{"d_model": 768, "norm": "rmsnorm", "norm_place": "pre", "tie_embeddings": false, "extras": ["local attention windows", "shifted keys", "gated attention", "value embeddings", "hashed n-gram embeddings", "an embedding shortcut", "skips across layers", "capped logits"], "init_std_qkv": 0.0207, "init_std_up": 0.0207, "weight_decay": 0.22, "doc_mask": true}
Each number is 500 + 25 x the weight over its row's rms, rounded and kept within 0 to 999. Layers, rows and columns count from 0. Numbers have three digits each. The size before them is the row's rms in percent of the matrix's.

# layer 6 MLP up, 2304x768, rms 0.0484, rows 2146-2211, columns 288-335
093:476447508481501484511549507503482524506522516463449522519498497490530511515506505487492508484475487506508481513479509510488469529522457474494525
090:509505503513535528478512530532499540518537503498486539489507539518527512508495533476429509471479502526495505533471492484482505505485474473519463
094:537446529503518495486541523487518476464487506504477475501497499520524446490521496525468467455486503455494449524501492478524503501506498459499423
100:481483503490548478468488498473504494492466540494500471479529479504487512490519506478486427495537430535473500484557501528474474477496511487510473
104:500477523492516500462474434468505539485494484488507457533471500465474518476493491477495540511528463480508469505484515524535486511569488513480493
110:489453498467477476453481492535487507476524503493507468471483488484522516494529518473488527479494489513459524490544539503493474485519508467515525
106:508480531448501503481505486481524512473471482513511509496453467528505517477539501478489481526520510540497499494498517507510478498471504518496468
100:511502551480523497458514528525491539486430490502533490511482522484493532468549520454480461522536528502515472488514458513491479530485461501502485
099:502523495479498479477439480518464525508472497489455471492494488475557475509460516489530507472542510502527505533515498461498485485481510493554517
091:505475508474508532480526516488517500479484545531487486516468481489492477507510512517498506497496538466471493473513526531536537513532489488522524
101:498488507458522502481505488497505520501464545441527481538470502489499444484484475518489484468518509482499470518477483492492507500494506499506508
102:486507487465482506519471502493493523486490535476506527490481502451538488488499501516505515486549524517493493527494503476442510504519490495494506
090:522474546440477475508508517463481514448513489470510514533521504503483537473502458498515479496519498496494525490507509497499499523488510487530500
097:472497492480487497507538495497487468497473533447506547498540514463527541454511528533517494516511503492483485524491474486499524495509430485455451
100:510488530519517473462501468495514487478502486490495503472506516530513487455420475458518492514525453484495524488492554485508548517513495495503492
097:511457498490489525528496534487529504506513542541499485501478535505466477502506424450498494455532500500448512490528485513494498503554535526519514
101:506502502483458471471516488551541480497524532493484526510511478522542490488501476469502570458480473513525470507520545489499526486497470486506482
098:496487512483515446484489472495498484498440516521511555517507521508543520464493505435530468500470456536473505515587506494518525498496522488467479
102:461540484495476498502511447535507502485504497487463457469514533486471478463542521506526476522496497501464517525490422541461536545497502497513483
104:545479518500486503480478450515473519510465519488471477467484452491513512490470498473507497500554503534518545567501502542502514574500495462522424
101:472507506467481506527513451530528504502530500479479530519483548477519515504509506502486529476504464520468532506537517498539478505524478492474476
098:502506502533507507481571459491534513514528511457502479520501531513492486500481492515497475487534488483477519493503489505463527497500496492480488
103:483484456484548491474492494487485496504431476486524532495538505467494490456518519531509487496505499515508509500461552460513502539476483485504502
089:518521538489503495481462449526532526530523497499514474509522530507514458507509511499486511503474503505547501521506516542493488494527477532494543
087:480525510484495500526528474494506538537507527503496495491488467511506494498504516542485543487546533475490504567465530511542471529520506503522480
108:454465479526532456494490465491532504479458519531476538533499539514486466498551499490499485468501495523495499547478498490529504479484523422509485
097:484488505504511534477482523480481445498441476452476537521496492486479478504557487504497473529471476507496475532516510511528492487504493494533479
097:505468528471492517457524463490497527513478523490495562532494485495517488521498479512482483483485542519456513486489498545522511488490462525525509
104:479473529517506545489476537482546490421520490480516524499521507486491504503519504510488470459508479517473526521535504532470496517543503500491526
119:505455547518494486468488525460516527497458493509512510510479510427489465492522511468528491436518510530466497462510537487530465495478457507513496
103:524521507451519531481504443506492528502510493481473508487479499507513459446495463466503505510512467477525476517530464494485475522533487543486459
096:480491519531456494502477512487495544478536502501471524514511519531491526528508478484515523467498512496465506518518466502486534494506475528490504
104:526458529494551529484517517492505512539447490511470524529508510494480506473535450484510513476572511510489510547515495499457532487495488513509492
098:528489485495483513467542514520506484519465565495513491518508515496490450471486489486535492495519503443473494540507482475524504515500492555465493
104:480492489435503516473465479517535494489486546483524491497528486506533524458468517493497477479516524501480476500482508509505488538512467477515503
103:502528559510487469451529430534504513530531456506471523523484495518478482502490522511479500542484531529516498484508503504475511492498514507537501
098:488507504532500491472474503485501463471503553487472500510511499483517471464502494493506476514463522503503476478509482501498501513505514486559478
097:443507512475508510489516478538527533451489509515510492494504565471500519527497477486461466509548490483493459533549542501450496533539496453498502
101:493450523554547497498503517496507501483475477521504516489470498495546490502514512491496519499529507487498464541502515505543457509503469437497511
104:493448443504477476495466494465510488474507489538430540517503575503507508463519503489496505478483498486467489479499500444540514488534511501482530
097:525472535550498504501500526448492523494513498463482485490487529476481433501498449476502477485493491509482523528509497485504523525518473515487481
099:487509507521462487482542496491518527510493516517458503510529512476531507510512502516523471500526504520487503520502516499569528523511504480508492
101:504472510506504468474522485461496493405547509518491536514463518485516479422493573508495513505479521488475474498486503480491459493508484473508504
099:535455554474497494466436435543448504503517523506478509478549496484499488453493478485477465511462538534533479519506488476454510473506526544507519
097:414496501497528453506497479507522545501470473459466529499485530503492478474518482461515510499502469514486525466501486508470503489521488513534505
103:492508510528519501495492487501486535509502544524546490429476470503510455497453480516486507406499504530509501487556476491521547487506463528517502
094:489517486467510530454514462498509491515456513494509492514493534488515507431497485523496504491466524515475504465484548496526489519493471527482504
099:532493536545468482435522505464531506489465490513523494463458525491519492491498481517486481519499523449465483516544519503506509495513466498493491
100:511512557508488491471499522466519537474458474491483524492522508470443459513515498436503517440532510469482426553482531495536467508536526525495501
095:512537522481526506463536480512532514454501513533480512503500478450510475460537531501520518463491521486500496510479475486510453480504533508486532
105:497494531498511437516533489491494523483526485471521545513491483497530448462505519503500512439507487523511482497489510473521469517467511512513465
111:512412527507475489513469504478504473480526498501494504497504508456522458473460503527484453479484478471499466487530506506514493471520526501494488
101:487506523500470504525500485501494514468520474505488507484487532501506495530567469478511496496519507490477485481530461482519554518482470523485534
095:518507558504512526509491496498502533513527490499467486531500484490537473484541509508456493490490469460520557503452494508526507504513502492522448
095:504438512491507475500502507491477483467521492483479509518519485490496525465519491468507464544525527522510502511504501526500495525477500546531483
101:542479504507560510487495502518479486459543488533510489495496489493511493486506504497481497494527466503521530492528505546517474513512515509520484
108:507488526531495507499481520452554505470487491486508515480493475497487481516507497511497453495452506490457459509531481508490490530524504538519509
110:510510488487498502453503492480508542465481523471496546511525522506503488493528513441514481463501500504475522494532505510508495490493456454548435
102:497451575526499519482508537507464529482523462508489501459509522490517469522479510505485508522494519485448506494486469516485461470509505503472488
102:477484551529516454469542518475474517503494492453470459487530483483521528468491522445454499523526487498473528517521508461466474484498538500533458
098:457493516456481512522501470461501504518524524461532485475455509512541471512529491497506524482527507503493472477467452508500535515484561508564533
100:463486524525512493491509514490529530472494494486461501505448539507494509490475480472497497505553497473465500524469450472460463473493481502470444
091:457509507521522533495530519516515534516570487463528500520505521550522531489487471489484543478525498489497549513464484495507501524514514465518448
103:451489528488502498497439494502491520500532474524466515549500515492495487485496524466539523515501513526519499509492513498495510503478487516513513
099:536494494477486478503518507477511512505532489530466498527534503477531482488481525501505501484479521551547456482500520478480483525508539512454494
109:491447516487516493489494469452501477519448519527462488491492497481505503473483536471520558508497498484495455488556497531502505496461487527539498
# layer 6 MLP down (transposed), 2304x768, rms 0.0443, rows 2146-2211, columns 288-335
094:523513491468452509536525474495477539490519534498482500489505488464492516534524484464477500520523509470464510513493457523461475505515492528506440
097:500539519518494523512507513490471493523485462485474447498482460495511504502501493490495508507486496508493511470502535485484469521534530510474497
097:477539469471482484518468480499474491502508512485478498553516513531519515443534535544473530514471539519507476501454540520519520514505481531501487
098:481524484492463485519524462548477486496544467466498452495531498477504527518511507483474495541462480498508510489442469509483501512488489539512498
104:504538486441490498499500449524485552523525493507481476495511522499483478450477501474532519475490485473495496508534508490548477495508480506515454
108:516560482521541480503473485505525509511490489514501485540480476484502469516496483482525513499520447496488560503505477470558525482519508462504506
106:455506508454511477528492447472491475501484527521539532504558514494466515510496534509467521495480483492515523499500512512535548555527467480499486
099:525495476481517515489493503500545541525508512485508514457533497477525535551482514478481461522525511488486513496511522480507469496501508461482465
101:534498518502515517454491472516520500497483484497507474505460544502557482481501473531473494493541487513482481525488495521520478525538531494482484
091:507483506473499464503454521497491546486546475503530506524501505503536474493520505514476492515503495512495456493506486525532503494522539494479483
098:493522498518474509483473530495512459429449505526515535485480492516464541547482466475515446499529494491507535533524506455512469504465514475449478
100:492557476496517505485450446504503500461483551518510481521452504483539483516511519491497504458530454481484438491491545483492490501477549549462528
093:458499463480503497513484509523505500528471527479487476556503509480516487483507466484505521460536519473459516517504477503466519487479467490467512
100:461476504501478475466470498470478506513493544494524493526522508510487489469499491528489492548499514487475526498484486492484489525537532480508447
101:455468498486534523543527544493497478505496489509530441515467488560471515471470450525538503501531515475478499550479501517536492500519502480547507
097:513523465513535540484503548530556518499507480531545518512543509463511501528510499535536526528499507516488528534475491503500470500474463476458482
100:517484536479521508459549489501451495515520485491481529468542539507480491526489464477462497518462517473515505490476485509512508520486487538493503
098:552520501537437508473558537509486493489498514506493496481495548482463487501493506518471512544509540496454504479516489520523488514520493507481527
101:478457516487519477508482506458515477521502453515511542513450525517517492484490484475542528479521505522500491496523478482481481491470505433536492
102:466509512528506472493499518491501517515479493538475504503483508540493534519433523515445501478541489447473458537517494474488488498499452459539530
099:537511494529490543499538500473508500469483543481484491463488546515520513485495531494519491563491473483501490453473534511534460469508491515467476
100:458494478457508498515455466504526424485483540534519525472493505488510523491479476484475510480474468483487510465506436473479497504501514544502507
101:499522557505473503529500529471520510493558505503478493494499541511530499495493495488504479513508522503520494497501501476495529503529511495452492
089:448462498558515509485492515485521488488485510485508496464477458504472528490536496455491431482515500480422471527502510471516455513500513503480495
088:482514503487510500479503518494472498528482486468512516514476569498481477486499529531498552472488503518478512506494486497504523463495470483532500
106:457458476509558482511520488451533504506512499525528523527478457480501490499518475468528483480462468514470498515547488497481522502512533494482512
099:535510470498538476505485508499459436506512482520519536510523508549466439460467500449490478512483515518512460517485529491504500460497524472509517
101:439469486511515494498525446523488491491488488487516510489512487537533547544476489506493521498509475523504517528523508471478493491481432503502500
102:496505507541490510450451499544517518490483519486481530548493513502480478489483478487480508461473526566503512539491541503466507478494520488514474
113:500468447466475493505512517477474504486536506496503492500522511516504478525516544464517468500513476481513524516496475506549489477509531479508504
102:520496482483509538502502519477495464521564477512498492537500511504532487504522530545542469463536503519499485495506469525497508521450468483493469
093:546509499484527504508489519492526514504489510530498501551488467516507463497466553520486515484500526490500495497430545469473479495484485524480458
104:479514470484506517521504512483488524492511551484520513508489535494489511520465510536516511546486522457442491529553510452539489522490500517491485
097:512518495497522538492485500493518472514495464502524539467482488487499514489536489498502494470506495485510532472487486530444461530486463504528519
099:490483490488485525501540500485507474485478498514487442514525492514496449479490493467500498476477517494488493485525485483508490441479483505476547
104:472543514496493471503486540523526501523518493495512501489497515526486528531513516454487477504496487517501476537573489504456542524487527464487469
099:500499519527499533482447453513474499518482535517511538482527452512490487524489522504500475474501501491502492474522488486482492454510534483526511
099:472497455502479482526519490517540465469487510463517526494489496431474493511479514480480500456510498507484518488539483488478472490497490507473513
102:557511484463513492481479510448478486493491494503525521500475497529522474506510507548529478498513485490509521502527478503503467493498523496513520
103:493467456462490537499524498481506508468474493480475481509517488536449536463498546516490512469527515488528499518469501473486550523475500528465514
099:528490507494517509503491502545473526494561516504523515493495524534525492466473509480501471538484464504491495491486442519496487513504495521504517
103:500475486525492512535478468474483519531463468512493469479486494490456502504571487479495487498478495503526498471522526492487495504521470534496538
102:476491482516503505494513492484520527477522487518467513494530539532486476496503533520463500462447534530543479527476542501520524487534458523527510
100:519481442510468485498494500488500490518508507502471504521490470491467527564482505531508464505512488497489496499496503528484484506499462562506426
098:487463569502481502503539511527497496495472490505517458505449507531488497489522505502518531529482490496463492509516569480473502474508464520519498
102:476500543468527522512479485506522538515486520443526513461531522521490521537537486515511498481442526491504496500519494508508477488518494516479518
093:552509532491519508514490488508529521497497505558509510498459536507524510523474553547503532501514513503449562487479497528508487459502530475473494
096:491449446533513475496516478497513570481454492501432477483481485525482515540494482491524520467457490515475483522485526537493514526500506547535518
100:475511481571524515459507528513494491476477570496491532493493498490485512486496515508479449535517494493523495525479498474512502534471537489534500
095:472521484539554478509451488472502484484532522523513483473461482499475509559496506527491479531491489526482492497516483478506512500495501552482543
108:502479495466534452526481542499498520524527494446524474490483534509488512445525504522536523491496479536558485499486499490514516512511452513499517
109:504544501522513482572493525486482482503473491464479497480473505513494529496479547492490524509473503474497519474490505528508474518539507503541497
101:546471510498482474509478536503501463467459488566497518480532516457472532478528517482460490477493453509545564512558487466510540496528477504519514
097:529520464467482541520549517494479511485507496532510516509555557491472510484505510529521514542504548506522455478529519522473515483487482488529529
091:508537484514498476519475515463473504482484493488510526489496524558500519472529497512479458518490498519493462479484515468453511495522453488520494
103:509510519503493485466487496478530521533467470515508488481513509517478525466493518464492516519476507511494524503465495527501514497507498494504497
104:491473531525493433513500474515521461467439478512466503486481505474456446501486491490501538525478502473508494485540534512527499508482502514469483
108:522496542489475495492490504522468510503523501490505491506495511489517535498518513493499469520509481477517513503468480510524497477503518530489498
102:516489554485497526492488559510517524493514478480491526517495508524537446523466518515530509506496550497472525530501525491476501532504485470538500
107:473522526529483519530496527450488478520463528478484500482493524508482549493499496494490502465535437506524516509520517509531504506483465502506554
097:514520524472491516512520472456541513484532521497486492500510472471473479516482483485489455540469491523515552471481487525469497525464483499500488
100:497480492468480477523519503492452519488484523477503444477460477463483500489486515507497446487480525507496524472540519459517511527506468494504482
093:497513502525494481492478487493494484527468510510511514540480514517504490491530524536508485517466492533530511499499512522479440529515485499462498
102:518497501460510488515505490519473529498478490499489448509505559538509488527537480488479488488506534465483538439512476540488535504502500554468495
101:483516473511514506519510482523475546513515474504526486485496488447444514480496455494526501448536522494507473541440457485537472519520467519518496
108:504512468550512475527522464509535489533450472478531529537562484524512528488476513521517488522494527517496481507485517481472507510506471513494452